From a checkpoint of a small transformer trained on Wikipedia: 12 heads of 64.
Each number is 500 + 50 x the weight over its row's rms, rounded and kept within 0 to 999. Layers, rows and columns count from 0. Numbers have three digits each. The size before them is the row's rms in percent of the matrix's.

# up: layer 5 MLP up, 3072x768, rms 0.068, rows 2907-3006, columns 512-575
# down: layer 5 MLP down (transposed), 3072x768, rms 0.0331, rows 2907-3006, columns 512-575
up2907 096:428407478498412540567428515491422431536556471503525514557476464557469516444473530460459515563503512515511444508520529503458561576521467496467528528539366586506501475433547478531561475463409518
down2907 099:438472400526567530505530432433515514477535521445431383507517480623415486496443475447487512501445511549514470511532415506535483425535505493554465500591453568548501577567502519510512495499446530
up2908 110:467533440536498491387492502483520494484525514493451538397464602537548517458518514601473520444407526485490525405430501570582508490453460519548528447497491557511386507548482505529603571473508477
down2908 105:522588489518533487491578559535562425490591524500483560400588482443502453459549476511477488544451423404460509508484549564610609520465585429572514550500536469469538462606521545388520481414515445
up2909 111:430542421451482579461480555406441532389533407558532516489476474519478446546425509551526582544449476427452511475498490471541582533447528514503467481537448514517498434490444522581533486509451481
down2909 101:390565481538402413490490465425470567509477573469504525518473462485494504523531466526599593498506451450504433503444491527437504536438463387468551519577548468573463598486476484618536574610467478
up2910 103:451525464455522571495566598580521473492430486552418535390438417495498462507520508523479512478566510556461477475444459534475484544464535456534561529527494539503481561491520507472505538478550524
down2910 102:565517483473583487488547473534447509440398554476385522441560527420460599437525506409536426478498549521558430514515525508509553521517554520491423499534521555480591603480512479554470602512554476
up2911 089:506526402528482577458493428570490514416505469495558470513511471549411487496585487485511444488486382496472497509597642566518457558512497449486523387481510532504518604517530479516518503482537432
down2911 091:472592425522462541495517464517526439467516494511473528636551503501521534452630481533510401490462482456485679430493504575565545569497600531559544482558392499464481524457526513483512519437461395
up2912 090:504466482583475431528470551445480527522482488578621475509459394486466474506544612531465486503461540496427500471550633519488488506461573446452548554501541558520504497579456436494474471442480405
down2912 090:549508475472370461563549580425483473514488474524548561490437527476524454571528553460484487468490472519536408541424525560485468374559520521501492478422474582563463489513468500480480501434492410
up2913 088:489493532406547488518482501442532478497527427476506534525550485522417496529490465485327525512522567467496483487514472474446450554495429488452524469498487537453464487525543507503519579429582432
down2913 098:525382493578607492427486480468464483435375480486483464517428597449473422527608421464568463488487568442477520498446429484614520532479458467406448478482498573463425505628521476523474466565535510
up2914 101:494532482462495492483520461509536501535470512400479536562501424526469496528548453463432447500502558503456413508530394524481474557404441468556410494536450482442396460515404559463415559408430519
down2914 103:505552410466472572410564502544415563479457523508448576607462521626538483553505500537523473453459567478500568422537526446445435586473503523537446482425488589493555526599429485471419486463541520
up2915 108:497471529485446524545455474483560490476534579554463522441448499540545484482543426499533554409472487469533455574475564451498483478458461506548485535554505516444511414471491475477518527477483460
down2915 101:525480532580562507470538493529555503474502469537408476421479470453554474459559423534408504546435491533505546546524475525418531427490460483531478514456453462440577495457479493525625494473515491
up2916 099:442483471568507496447457507477504404503501537496573465481568574531507411502423525475510518587394468527497504449574544461542520546434575651543531502544569556424500536441471453431555587496473449
down2916 096:531603458506497468462537434505481411436543508520511414515514538608517430473452544429519547494474562587564499463441475570462422452521516586575501541431473487551402365434472582512474511472432500
up2917 103:556525576494471538519529488472454551467470573552420467548464466609510481506581574498465493511525504544548491438548449524442542560453531490541584570512491492661508440508507500480504561533447454
down2917 098:624496451521486499537481462483381613500487581512481432515464573504553505508386467430434504521528529524473496516505441630481493467545548430482385434455450592457548457493442535482444507466549502
up2918 089:591470381495513489536520486483449424485497535480498530508518519502493506521497543576521587519519472459535535558478461454538488502515517499510515502404542505511527535510487558495444571528552507
down2918 091:484532372527544561531561530470561517552562424461551519553439554469481545509547407491580396537516539514498517450510465529548606397438525491534459485477503522550501489481615559521576484547507513
up2919 091:528486639520454574469478568468478460460483532509444467453590464483506468517563565563468498616494501524477536541571517484470550479514546504454427404492418546635472467400568395481547575536474417
down2919 099:534439505420483399511478524494476538540508454507422435533457503505431491480461437466510546541447543448524556497598512546576573531417502562538497561481492524440443373545454586493476455457503527
up2920 099:481478489522551455579396377447476507379539483548487483498513390564409487550511489529538578487514481455477452674532457524549443462468341457581487544446541517452567564538597548490438442494551435
down2920 096:430479407531521484486458460490523499543438419499539464508492436493398621496505461492477467470553525551549595559524433531572461482632520568475564578436535489523482484429531505459551574515599512
up2921 095:446530416468424461561440470529510476506530536424458471459505577460525472580490518434481430537525511492564553426474403466498471522537476456480551481516542484508432567480521433497537463558580452
down2921 098:427515497532490496504466550490436520502547545463486597536536516496487451517555457491447472512508436550484462515425546454523491507458438555509518524481491507539500510432545565484450522513300516
up2922 098:534446488453461450439471509513578435518506458485557549580553511382447537510561540467432583509580594546606533466608452533431399393518493464548508436445530505501462504552475554484457482468508417
down2922 098:556545551537625515572504497520563583493563547505601500498570453458456470547473519423543482527505518537566474538468465577535423460560485500465330465457520466536438570429431519425521499507426401
up2923 099:474602412509473554519523510520442467455510554600430469503455446579534477423544495486575576462527461532514512489566515473523448439461467526565462456502445515559538490537545494463507639620612557
down2923 098:585495421472552457517525501505479499465539494525560467446475583461457476558517513416480430584511535517528637559509421471511396491531508486448490510505623477682582571478536553476507519473498605
up2924 101:509477466500475430472486577464489467389520518518378491450328430449537457552592531450498537476450568532553538482530597557449376519512507418465577442500526601503399509579514513487499508453448511
down2924 099:451484482442568416528510440537554494469510525549425476446536483384509464472468496565479508463462584528505514459588543445493393523490436450472463466590558503497480529573442545481550553412482444
up2925 107:528511460545458515468542510429545508486530615536472559503431467413504537539514497533370441575457450546501497492500518518484508478490485376490523466423447528461539487543473476478468443415499516
down2925 104:413517514491498511438485527493473504487495505393491618455504460442654487484537477467440479508456428473536491452486466460425501552530488447493545514514477514625479460554491518508532447606509526
up2926 100:487485514561498467487453544442503506652573444482481445522528570489564469483552481477553426454508544582510577581532527562414502511510522513448471435443492566448445431459524481527499414492426528
down2926 100:394529542587577429475523555523565507617542566535601466521551507589416455509542515563509519555504522476520503571559400506588493464448548481461440529540537481397364569482462491388475447511496521
up2927 108:557563421485490512462458442485567409507456559433511480524472544456496510476464478505502528464509578473484530423500480431508578563475483376518492522477494496533530469497569609612501459497477487
down2927 106:519408483463512500480452473459434454540420534485524460579515533447479471549497460575548492510454449427533508407559556489538586484504574443517538566577421456480565454448511401517487501495534540
up2928 101:448507485518557528521495480499486534505438507530542447483590470545511441499525503586413488473585418485588427445528453399504351490425421518434498494496487459538486498553483425500494435430426559
down2928 100:382562498587612426555516494553503477482509447577558458622452484447479460594490536559495530532611469536527427386460435554522417578468385458453524481665482553531576452487464491533514495480519541
up2929 093:484464496470528499510470600513502417465393559566533512408466546530536594551558501542497444542468530449510464508513597482454557453503426536513521531538545536514516533436434463386427441551520554
down2929 100:560498435569428466423547505562525507447520504575582416537498509587568505389453491608486513539511527517469498443605454556474564551531525555564482417446582564468488552480487587526505607484494489
up2930 100:496588545498524504409540584537494449479552467537537498567495491528532429452543501477483444466533487421440521518393493496577594462495518569475512450553493554512487555501511563385416442490516535
down2930 102:468512580547496505459497456434579541449459528529429499414539531543494462441426525462485493469527475498581469467511471634447448474462490465512487400514545555569563479494435586611453564520550501
up2931 104:484396459476626508558451529456517517480483459516516444549491486515446485476445422515448451584526539489532511520457444517544557480476511513601482529485447634507549476481488621513563469458504407
down2931 105:487460544500456407552447571447479471540533517468453517568465532488512535543436482517487462564471498470449462481447533417490542510460500464468488495549550577494484453473531432486582514507493566
up2932 101:541584502601431521441530486510513440570529517461553538512531540529504546383451469504456504484440481451454482542471506488575471533451462457514591467491543505516499483475460433535525559458532461
down2932 095:547553570570508472578543411458549417485517488579454460546372498518480505531554538543405403481512498577461552477482474497417490524572554515524476498502515494539389466438473442499531504520453462
up2933 094:580487431508473474422424604514563503528569526485452541461461567426530549468460650437408489446507525520586526437479480489613438559477512511619465485424481521515567487497454504454526497534517443
down2933 099:550388560424528560478446511524476591491471526457564502503433575389553494541471511485562469508533514580518501464472575461503555591499650493391470476497507528591620548451523508397605435434449424
up2934 102:407505499589572517493518456497471477496549513536551481499492495424503490465423553501456520584472494497477654507411583583476461444474382618484463521461497559512519411544544515548452468568476565
down2934 100:525504590501567523512378442558508527507450501459588474505572586522483527527482530532486490488548502447537443531513496440543518578467456511577531546447480495374502387549449553574549429567455521
up2935 101:509539464523509461645514509485535544522574559478464413556426428503517483439466483551498470558504509531470540519525452556454472518430577387542375546542529479529553510512549460437582451532593537
down2935 098:540429488463539582502378510549459432518574594486456487557469498547435509540567451545448562451503572473520463542459544541488547476517545572558591512547507469532452533538494588469468496518508525
up2936 105:493505505575396619389502438500548602631501452492486481497510452440427444416466445490521447440485555468465458473492545576589508482467498502537614436380556493471499424441492549512461557639503523
down2936 106:502498535464440543523419538474499504578408511418518553399494442467548440461463497502486540484466518485496463512491458567435488473551534433576457508490522464492629453455463523509436565657503585
up2937 098:497445441465447448490500546486471516466503494458457414490480530579436568538542475502556490521515548494537540499532511455412560473474604497528449579501437540463493502468522413524432409486599487
down2937 100:461502607563469460493580506487517517544521549523484512483392504517469498450455591495495465473553448462422447559484629477455447422470433476415483543436544412488532540526457567460563431424569475
up2938 097:530462537473486541516507441520478497480580534477536498465473496456469547530532499530617583546543401531527513488501466517435496510514562443424484521510490509488469532520530495455494589473550474
down2938 101:527481476449451429546527397575506476452542437569516635544449505523589559505475578466523486566469539459524440478547589476512546511617480551487572475578456456516621518494503516485477470492516477
up2939 102:455508521505460534514498513438522649554568470462457539498553526555544500539475496494441528622433463583462400506454437427514482501488431580418507452486503469471475496461565456404456493469474531
down2939 101:530502540519423391468568530522486577491515476579423481552592610480449514418573565500433396470443562517508474630515497428524512501555479529521528468488476451427541615503531511500494533497482391
up2940 103:540527472514454597488427440483469452427529603558462451577463509514505508465427483503442481573533491475556512574564520536492515478487519528617463513476444482490549476480417523543511495447552527
down2940 100:500496551439481577570508485425505509378508532527525592463396325528564511484480490527543493510519492432496530441502461550498518454470500583547398500463480489505517532530494529519469468492450572
up2941 110:542501461543486489492445559562423562507433524431573594537539502508502451566460487508473586575514531523410391417518419483462451554515469560540538551523395550485554502384440514511445481592487471
down2941 100:626530452482474521533470467552497521547481470576507399445533489443531416437455526426472492441505531570417465442440321550548485453522556518496453513520482486528500557429482486483437475516502532
up2942 103:585459530528431494505516446391452526504455414384550505525417458615478546576438530461509517433475411463435588432551418444464417496507461488525565523540507513555467516523507584488492553478538559
down2942 101:490500509570480516442554432519485529443523452537528465550577504479507490527534481498525461638470475493504491518494581515424438498453576441517555456539575533598543500536507446540563563583491477
up2943 092:455539406580507413491412562615511479474522444522599500498491445523465485426548385468580512540470436462443548498468456484509500418527496516527482559568493486470578597548508571483617579495444566
down2943 096:565526524534487490525496420509586501578519431499454451403526496506577523497457570490543446535505493478525497437549438607479400513384501524468458486450551497512533599506473389472481597457385412
up2944 098:553485497544523524492498539502363381585534478494472490478574429463474494528529445515502494469531522578505531510549499501462488419527495448461505493515485511466505539502537557526554487403460479
down2944 098:390347523508514526492415479630512468463519526474517500531487524472467460449503511537497555493468509512483455523580401529558477548524475543541579444493549447530526553371429481431463412521460464
up2945 104:461597564496536418572533509445480511424469535472501410534439523596501588475491495521400504456484523544455534463445420441430486472515506436445540494531485548540397437439524474479526512507514552
down2945 104:424528491456352499501479515531547540509496617480566513525455595559564482408563494504488582522482549514482548549491437504487508547570458469512538490600512545620538510495579496484521489402525405
up2946 097:487470498572492528499509541442521438554470500476435628506586533453471502426613483530503431558478518547485501450573427478534520558426564465526512560491463505622501492498448502546491493578480421
down2946 097:488605541431502502505538506504506521484441513505458575573501545450495466572488503469559480412520574453585533546502509516631480573529598519465503456472451475621545507487530365609497516384478451
up2947 103:420454455475461568496439546464471639358425560406460556602464404470472462610517505540522547428541514572609523440461468511445551473454499536535515500567526471555522540431526418498558461496466546
down2947 101:519549403444579581458497503429492542475359589481514520428433471500556469520448439573439452419523428505615472488432419512475551385475483642551475516503530431509425580366573426468429431416485477
up2948 104:567447454567467460476500506481420493451490527537598503495529464508573426594444509530425498542464562490490499548408464463484553433386488492519509479503493523510439480447469477521476564521480424
down2948 098:544561455433428512499576560512466426494497660484484550491494465542581438483437513473459445428475529470501506569450416502517489541470526388479555547483511520498468543435449557529446561517618479
up2949 106:510473541487499464498465544490551493483502491465481444483616526506501562542478434475500546528488472506547501514519473573531455540452508552565465422503418494490531522522523494486581481533488462
down2949 103:508503507496557440485540534484476514586470447481497518553522559582492588583457519599523594593527408499497501521511492468559449559494466481476463489511452485535509491523491480517515533538473528
up2950 101:513610459514439442460536514444537566593431532479429482551484516572518567537606513434498390509498509502493397548421498453498501452420471485603467532466482496573549580550458535486489415572585542
down2950 100:519555364534496464524547478561505478611432487566410453495466560518459494581443470482473496463471511567490468447423460474490474457443539488508491452493521511486459506500449556592512495545503516
up2951 093:489420453545551513579456458387569544511439417419446571489508525548570583472574473592465505443566479425532394484461488613524520461434492472413473504469559435533563513476446516433516526536486501
down2951 094:577489438483485480447553430516539490610434474487562477515527502484525486513462546556520466497488466419498536560539531497464515420486497429553471478557486472501499519466536568618416555523431474
up2952 106:509440532511481477564490510588426510495559557443544532523463477591578438469516618526465463589510431434414502490488558501385513545455535499501537469534551490548485479438532407562442545496452560
down2952 102:515446452564472560501584407561528565495511451515559566504481470549569545485583559527482438443582488514416446495519518435535540467510477498438495557443472474499464380462516516514483479417532433
up2953 101:488439526412455419466511538516489498547524455422540543472510459517465520531502532447505467463471459469565517412523653507538574468556511493450462484464482529509495440429479553555449507436499513
down2953 101:414468478451508475409447561462525398461640529511616514436475570531457451559442420465536562485455426578494648529522510520540542461543561537577520449473574479510495561447507539582385596521505444
up2954 099:473458574500467424462500532459625508518585423604537445430527371456549503529510522481533459488494540526530463457498476509437566493476559501516552534497514618521532492516432470548503518562458478
down2954 101:597388534591549442446502550534496495529523518548573536463472536574495487531437426469547494577465457504459450493427477576662594473503491494507539475494491476514568528463454501462457550556514567
up2955 100:483525527490500527518477531504483422418502433546544500588529541531466430473559481443530525509534572516444383496529568460573365477456553504514530449505492561466519530508486520345490543578596461
down2955 094:406513476581441617504501540462524552463540502434493513568499538450490413533522394514484507498491618472470481483496511525631497470561510502471583437474516516448571481451560536439477463536629482
up2956 099:509402536497464493444414461472518478474544420546448505488478512498520397533501524402536465491580510527488495512393516592422462523504559505499536496546479594392452504438518505600515459527434518
down2956 099:446549584471526402557492468479547497450621520528426505499462459490519605458493473453450569581477540518411464526502492471535533501479450568446605496524553514487465553432553461476577525528575621
up2957 095:615604463487449481508374564556568470593440453516456550535475433577488507438491503432391543467470567523468505494474521582504572449387589537443419465554426459586524514521480529520508567467459450
down2957 095:491515537560536573481475459520600501544559546541482499493548531484530473491511503514541538483422430474544552545459440570459497465532559547549536517477392399539489537497509533554515466543440519
up2958 097:470567506490515453501447491393549415491486593475542472533440510491563423481516503507495458505504534546529468486533588412530425429446448460561497498592559552496470499516444516435519467463470489
down2958 096:481618561449641503541471492483499437511521519412460614560435518499499453520479525438459459572485574539525552512491540409529401485534440482476489401572544497483499512419515526467497564473488510
up2959 091:465476491503517464572391490533526450484515606458588468565502523487478476492550469482534528572489527458436423506425527518506491395587389410438433490416479463495453509422537550528505513502447378
down2959 101:488441437526567532476540495446487569591640522495501542541547436549586554529415503518536511426533486419597577530478458535467554464556492430494515531483436463494469512537471444496493393541484549
up2960 092:506536469460422577507496534446572456509670495527516529462485504508487530524510464593506501490454519422624507416462540451550483446507502498471521515517548501451579567455528554420469534522495397
down2960 097:523557540491427531485585538614460505467483499427501586556425466448503470527515504488579498489513539433609576516477491452546466556441469523413531475553440491477559442464536491422492475393549500
up2961 096:559487530506500566464557527479457575513534406501335544485540533434475514422532483493567534470517529572545623598411467504522505593464421407402502484566473469464540530521443497529538600483445519
down2961 100:474464540537531426500554400444411517450525522474489503512529535496433552458544464565445519486489507452422484404544383476489461523517425524534553505534539563592440489484478388491542468437465461
up2962 110:405544466438443557391505477577481434568566567673493553509460555576453428536462523521502493480384509537462543512484501456556586480532386500422480502570431512412596499423492516484448425534490479
down2962 106:504505501468504503487446404444490489485409478457471484549604427436443507552497463454566491491490547529526502465427554557497535501466471385453453503463560514596501601488436419520465441468431554
up2963 111:569489508557572597475571485438541547550620529503545462571556500487387497522556550458461559472385493427425532528440544510551523476556436420428519538457544424558519529559526539437505462568464482
down2963 099:552563521511517549505455457554415579558526550537516463592517424490423588584512584473483617495496444493469527526457520528526542465566489485426446525478525437559558511560405480383427416518451521
up2964 096:455494539414516449392529443559480463526464447483501499470494467540505456508523495526536572471575597471503591492460511555496410405428462585443552528451565456508542529469539469556494380538574436
down2964 094:549513531420568355526533491482425495558464556523502468509494480495517538489509450569494430415459501589552563492487504494478451534522599552495490456542453545501525491510501492432514572540463438
up2965 100:406488447463508513503562517441579603524484405473628504517498513527546518488481562530479521486491513479536550504460547494598388486479478489553448561472454493457387501492463444471455574378538529
down2965 099:426374556501457572543476532472515399502577532478450530457560545485465477463536463477511516544528561501484484528453523436491512511539428565560462435524562542446490491540489519448493501495484451
up2966 111:536503576541531535415464562501515444470568507418539586522476368477503470539449541528561466526540516522459526440491389462570530500490516438521455519427539460513520486561463445495496570590463414
down2966 107:442509533471475540422425467479557479415441585486415440444486508496376565555476440515608473529468497646503565554584501472530477562503459526461507458493491512451535516565458517450439565412522531
up2967 099:451525519513515500463467504544506436542403461494450463466504391433505502521445600431563544476447437521568402503512501503567544440479530460589500503486417652559478435513535443450540442510463531
down2967 100:478542459665486490483415473331476486538483484534566549502591466380542466554516524512634433488530499497472447459531478478519515506472464501453516548529496485517480416442529470519433478544593386
up2968 099:429554478507426514490505613503555473499528596549428531459482416497360410485558526387515483474450403509403544487512511520495538478487437526483492515534486504640586500575559438417494409509467469
down2968 099:534397509541510448575489520630479499458432577482594450475460507434483425522453520525526436553402486508472485459399414513460607490393588510506525501569497537512513448499547501567510548528431549
up2969 099:502498603554456456484503448583564459586459549409508539552564494405512452432507429559478426516533526492447520480484508549546474515493540502550514552509517586509392515435576447531498551517535421
down2969 097:523496576458459431565530546488553493451518509418483471468542603455448491523484460575545497551505492495505440437575512511538484556525561490519416390435486552398469460467454563510509444516584436
up2970 091:543490423479647507467518511427494486581567545510483449472520482553430542504445540499519453590520496466549469498492449514512477516541497477493534548512467545498408595552440513402383492524585572
down2970 097:532434494482446509517483520523509500526438506568498550546513452527429467544549504470481421495517528571480533585516513508487551508487565542448423497464472523520494516462570601458479546492555479
up2971 096:548471606582455504396487473518546501506509491541416453501509562483468586501492447568456549488533531542481495476511517424489550474481473411486469491543358527465519524495499546520505484513598482
down2971 096:485540464386458546492533602398465507474505442574527436370542513468490585516424480484404476497545509472525458495542506484502473454522431478447460527402493412495430502513561499549552503539490491
up2972 098:455469515508499467509543483556405442487495472476465509540574424434635454596501415474542490514504477529565490432498530495534474482469435499413581500519443483588490499548506517478554464568481508
down2972 099:586475472442424499488545508546406430451492450462526458510540516459550409583617446513490408553473572466533514475601501534508539502540479410487510487462518431533499527486494480482431533582436441
up2973 094:543490610451480441565517598455518526431522490458482533487565502531412512496573480535476485459358472535405433503598484502532505390443517439549570595497559537559578452580560578608482529511607501
down2973 100:459501487451442546469499486504517573438543440505401473500546472504638543521516482521422505461561521533509522549488558524487512582453535573581550511460346529430592456491537407513456508516467505
up2974 100:472399470545538475477513599443503483449519490451512535536541466485519456563483439520553491465555429441520461460435497567509422402534498465490397442529520452559563547526511476470580450379413467
down2974 099:526539520543489431444481483550605529532545541456437551507482526551510508521463447504468526506424452486564487518550465476540509553612510507504418465469467436511527511519468525379511486575558554
up2975 100:432505475412489532422570485460524461393447514544554504497511433510469505559500439536572486489509499526473530442567543510566448587486460525534497450659462532565638491542474587504476498469418448
down2975 098:660504473423497513450549446525587415484483471571515586488483496478489610442536473535511493520393526512511541566453531520461510531524450495542511491521456576489526503498418450499447598502486527
up2976 098:509460498523502509537469533467503457442457566457492499589454586498500480502568456568481505570520398475535424474458492499476463542470468624465553499429533510444629578570551515480501557546510571
down2976 098:502487540440530398517527443493576438520543519439511487637462488443519436554514474534490572497396519545451484486562466512585459513532502594470623498454535509423601491396513543486503495540573509
up2977 104:502516453525461541497409551466537457418549563490413570528532579576525527471405417513411496444546501494601479479306472491455475470413579562453585522481557461600592452533565503515429388528475630
down2977 105:443532555492478509464457579489569552534527592449459485515438445501611569481485427538542513535460515449477444492602510488559405512467501422557402548444432468556524512496533455525450517380539500
up2978 099:530595474525511539450453450501454494437543495556569428551530547517534490511456532543502499532518524459487447482578456475470463460451463495573479485527448517574577570508464471440477534434524509
down2978 101:490604497531475470498488538613515530579485468452539416509479544476513479556440483531446484427506492496431600423510476453431467435469465468506435535451459456527440457427511453470361542463480523
up2979 114:469540459543475489575506479464494528561577550539527545448492441563482576506556518545504522564488575526466478433491496559496368498467511442555365444454413517473517536562514524462483528479498488
down2979 102:564434475465534565439471455488533543550503483567603455475433498497506520458507488405501474473521523491528499530634413554508437520624469430473492450515463441466494480579524454466463527494470530
up2980 089:442494529551516455619522491376589417572535489512509533468451549542443541476513665539467426518432475557461548446542555496487554504508482537588556500539462585536558594457477504460523532559505645
down2980 097:518442612485509559452473477498543545467516536579551515526569548452515486456607595491480591487519410514465447493428433498477485482483447579517467543574504562529474513515529431537570429514566478
up2981 108:544462482495514503439511423489569546569529450571480425469524569439489532467431376538503646539487527451531518507559549499372489421513444470461452501499458491478447514552492560530451447429522505
down2981 108:481434480568535498485530547513444484506501477397586502409462462500610519424493401505544438412479541504487450518602540529560654472497453548432407534457527531542478493529472494548474431503514460
up2982 097:497543356428499514541469594567517535512556410489477542472463504553440525552425503450385519480463550532486389441511524491487448494466461529446540514571572461601466478547507490613521453517538527
down2982 100:482483404522524450517481567650548473553462440471532504602436453625520544483527565548500439494506509460515488481454488451562469603541530440494453581505561411489502474484448464452521539503563477
up2983 089:495556546501501493441505552523499532567510533461540447514497510491424450593470500555546457652457521487482527517513571518448548502424505583435564498452456491483506532508574422541496408560461520
down2983 097:481488473499504392504509549538461563557467470466546565429494469502508482505483480536474546457484456483537468522499499522463535611502483440489509534486644482489443611343526488459532386475460428
up2984 094:561589511559534596500476518470495532532488454493495411496577559416500548514490433426425445451441391548538498528465518543445461435510390526479502509488585539561482523520510458510488624531533473
down2984 090:390488482517527449588541515442537510485482553532492565524437432514464459474504534508526526509472598397507467387527472503509533499499553454519465527631465511329479524497437554446411438468516495
up2985 105:371442529568489542584480546517496421446495503559447454453475508543448509485528494541453448479469528433462538495462478483431484410524524514466443430532511428479460498458423436492490558496440556
down2985 101:529454451389523547503607392456494482455487425436457563525450568427465427522603463546458388507421556598529496518463582461487585471475516552491547483476464492607509464452543467530477540542421446
up2986 091:576528506554445450560508507483501452436487497530549435513440473519392489514526535433488453539567578532431524524507543471608497423376553543491490380626497529462517590574564550500528582536480452
down2986 089:578461438488476488637549535510547487516487479480568482505460521515570560527416532565557448437537483392536606522502539530543496554458405463511462486440430448599489501412500555481528516372465489
up2987 086:492482464552570495429520653517567510497396524488438585482480505571532450536429516476503516424375528424496470531597466495522514487454559527554522572597510547503496537529476510485541412508504469
down2987 093:489531498556457399495497521468529497503389509532438401562567493563471422511471485486625492391391554478548540448463472528477430447585503518592547452570486493512543536520495480465409529410509526
up2988 101:477497565479500524534499505495550490613507470514416363564505444499448440506476492467566455604533494483565467459503559526510431516446433536546619484562584484504507475564554432397457496445585534
down2988 099:458510538450438466566476541509437467447529445510461421477471479598456475542535538507446520570437465445538444482450513479463460557529494493509571465480526473554465475478554452465560500465539412
up2989 105:505528482497505513520448509480486490455534481519540485540576480495578518431461468515432561532473489552454521380511475552500466422494577610560520503462473464536611538530540463543489410496630542
down2989 104:495528563439520557647471445481468492503483463519514493464500514446429537490449547548472554540532486603482500451563471493491485515535632570500495588570459504474566614572547495438444480394533498
up2990 097:488521485513440497468430403539557494451434492589447539484468505547568503459526488469445621574565576488544525489481509559598530534460459534471516538436570530588546523496534429506509589545525542
down2990 096:526514569431445514486416568520497521461520444514439500454520508489518553485500413512503478570476493487474551548528517443465463557431479513488598480560465549508501482464535478471502478474492502
up2991 100:457423495526479459466489637502574473574467531521530471561564593528498430431593534454449533461521468459555402551480468503536509531445479523497488523508484508559455489539537488479430468534468551
down2991 099:500514611582477486477497507509453602431544507565584513429505550517559499597475482557530479453430538424587472467558420500463336582555507563519490503460455543393418579440524542586545510430539442
up2992 103:460447552513558536544520499458511499567450444448402505525538461428442432438469475539497457496469538507482643420417470478530582517529518559497554522488504574593474589472579440495503490545529490
down2992 100:480373568526436498532519437509469544487419501434439508504555465512409484443493506557438443506467533365540522472517474449490441533486552509397595467572512458613415435481635514558524574487526591
up2993 099:533502403536420543475502618580513606492495441458535496513443506502491551444445492465432537592468514465423548537457541521525428547451478525474527540518435495480495589525538520574368444542537439
down2993 101:503527475446469465457486502477512549442593477509456479462409470519530450589528415541507469473485508400567462566539404555541437534460491500470455431420520591603519542519449562520530566503438506
up2994 103:381510484556473455440581479437416519442490470489467528533528499450443555512505553508518475473505465494425456409412519535444526475449464515498412536438529511596561518497455484463479512403545485
down2994 100:459486468549539483518508498392573516503543516497492522562542472466501433397475473523570546594534511529452487514535521412482531424592508540494515474433464498553542511490491615524488555471519486
up2995 103:527500459489528537492482566509531486514493411517558486554593488463507503561520431470477447418421515555477492463478521476571489453560492590398419456525546591507379531481523510502484486580480454
down2995 102:524501499433461513453434434475445424527503414534546487504456478466467459464454563477506456604472538637461586580506435523482509462523488565531459452502475513515484465527379520512528422433426531
up2996 092:455560554476493447557479495513474488558472561513468500488463468524576498527552529462569478528537564462438474496420579432513522446496567478532466428497470515411483549546525488569463426475552589
down2996 096:513570534519434614413511433387521534498560554591546496551463477412472563498463454538567541485368508501434533537432494540538398465448424511518433439478457498522427604469514504491471447559538487
up2997 102:461513493456481534621461529395533415458546469637557564493426498494536448545468438436556493502508560530551472508503563491489442436491410511523542468563541572487511563453492579492549451522467486
down2997 100:463524509469591436609507544547427420486624480430570421625449384424569409610454600423578533499489535519521443447488521442405583433501492584495513529494484455539449540629439489466458490442473526
up2998 086:439579430519414596523497527467597535520436486484465592493474507498459539402567514518578483538488534480465482501600507461543504548479478520470537486562512673454552540572528479560576477469606495
down2998 090:465530538416488515480471435537531471396497432526546491611472481632598438527436509545561456460504533428531491501476504481476474385489505460532500492571416470568477459528535516444574548454487491
up2999 105:456512468559555636537464463416460477494461567481516539525428364403467470455556437570536481442434523478477525460486425565552558546467529513556480429532504488533547550503527432533504459523469545
down2999 106:551479490498464515424355488464406493462452423576459532531448431495456589485453460551407513550558513507561487486426439497539607479508533482441404433523552490500477472471503447500515488497568394
up3000 097:554483488522529494541483564510506518563526548498503573566566505521525474449566512535435534487567464509489492520520515504492387400511476505514529562453491476470486514469430434400530489472527548
down3000 100:493569502503520625474503491518517537543489536551490543534446505467409496452554401532496502548529471575480479461461552470484561388507494466654509533483499570455440511503455496522466471431565479
up3001 095:556459552512439511506530531478421576501543524462440579521489587497562580487468544485422530505472441448469553546538558580507530575481441467512487512619504586602531541457474484553519462530561531
down3001 095:517542555381473602507587374471490468522563547524565531423497505463483476526484544587475471558614504494493424475469525534554523552459470483510549552442446509512512439542537547432488523410545376
up3002 098:447442476473565438445460503540475452617489503464498520529413515519494490464481483479552466471515491476539474383541545445388487464516520522565518499512568474560489505525531470497528482476497498
down3002 100:332518513529530604553468450532556530580484474472613515466492424524425553484553456372496471573567528616518570409570564444433442453446545531505483483486492440548461543577504420474492499441389470
up3003 097:498413405535470559449466377497514439534573454553489437459551454505534474503538440464459521512551478450531460531446483546582428472452540429580505537503438553529548477538446536575457552542438461
down3003 100:480497469485459506516501468562504473619434534358616489409536456479545619530464479577455562541518500405483509432450471456479498485420522541500429590553488454467439635557445516538475540431567587
up3004 093:551533493541439546536452701498418399472451419477474605485453410541522597489449529461519495490588478555452609531417453470531500521466416469575509496580528429545573497430453581424523515486454502
down3004 097:515433462567541476410603463485565540462512516550559513531507571465489538455506501564485552476448445480458443540415595502455504434530477472461558448435507465561491568481541449518433580484522448
up3005 097:470586456473520599499446541481476520477538539444549417483574467495518522496477486503531452517505447485509419601514482501512458525446453445457497553599446589465556454504580556519521581497569523
down3005 099:568579438472415522563497544510424506528474487446529521513423523407465333543487625471456455468478499495503446483465394433512482542460432572540567426460465543546504574505542541554523556482488596
up3006 089:504530498486451525448538511484486502480566415515437476582548496531444551427510477526417566484588505460496534495535541472444447510500441459470478446560439514497518538484546436464515532497472547
down3006 092:477450425592456619473545545407403549546558454449490526602442541483501436449539552508502506514448441527501520402497593539508475523524521490571490527549569547428542538522476569443486528540481492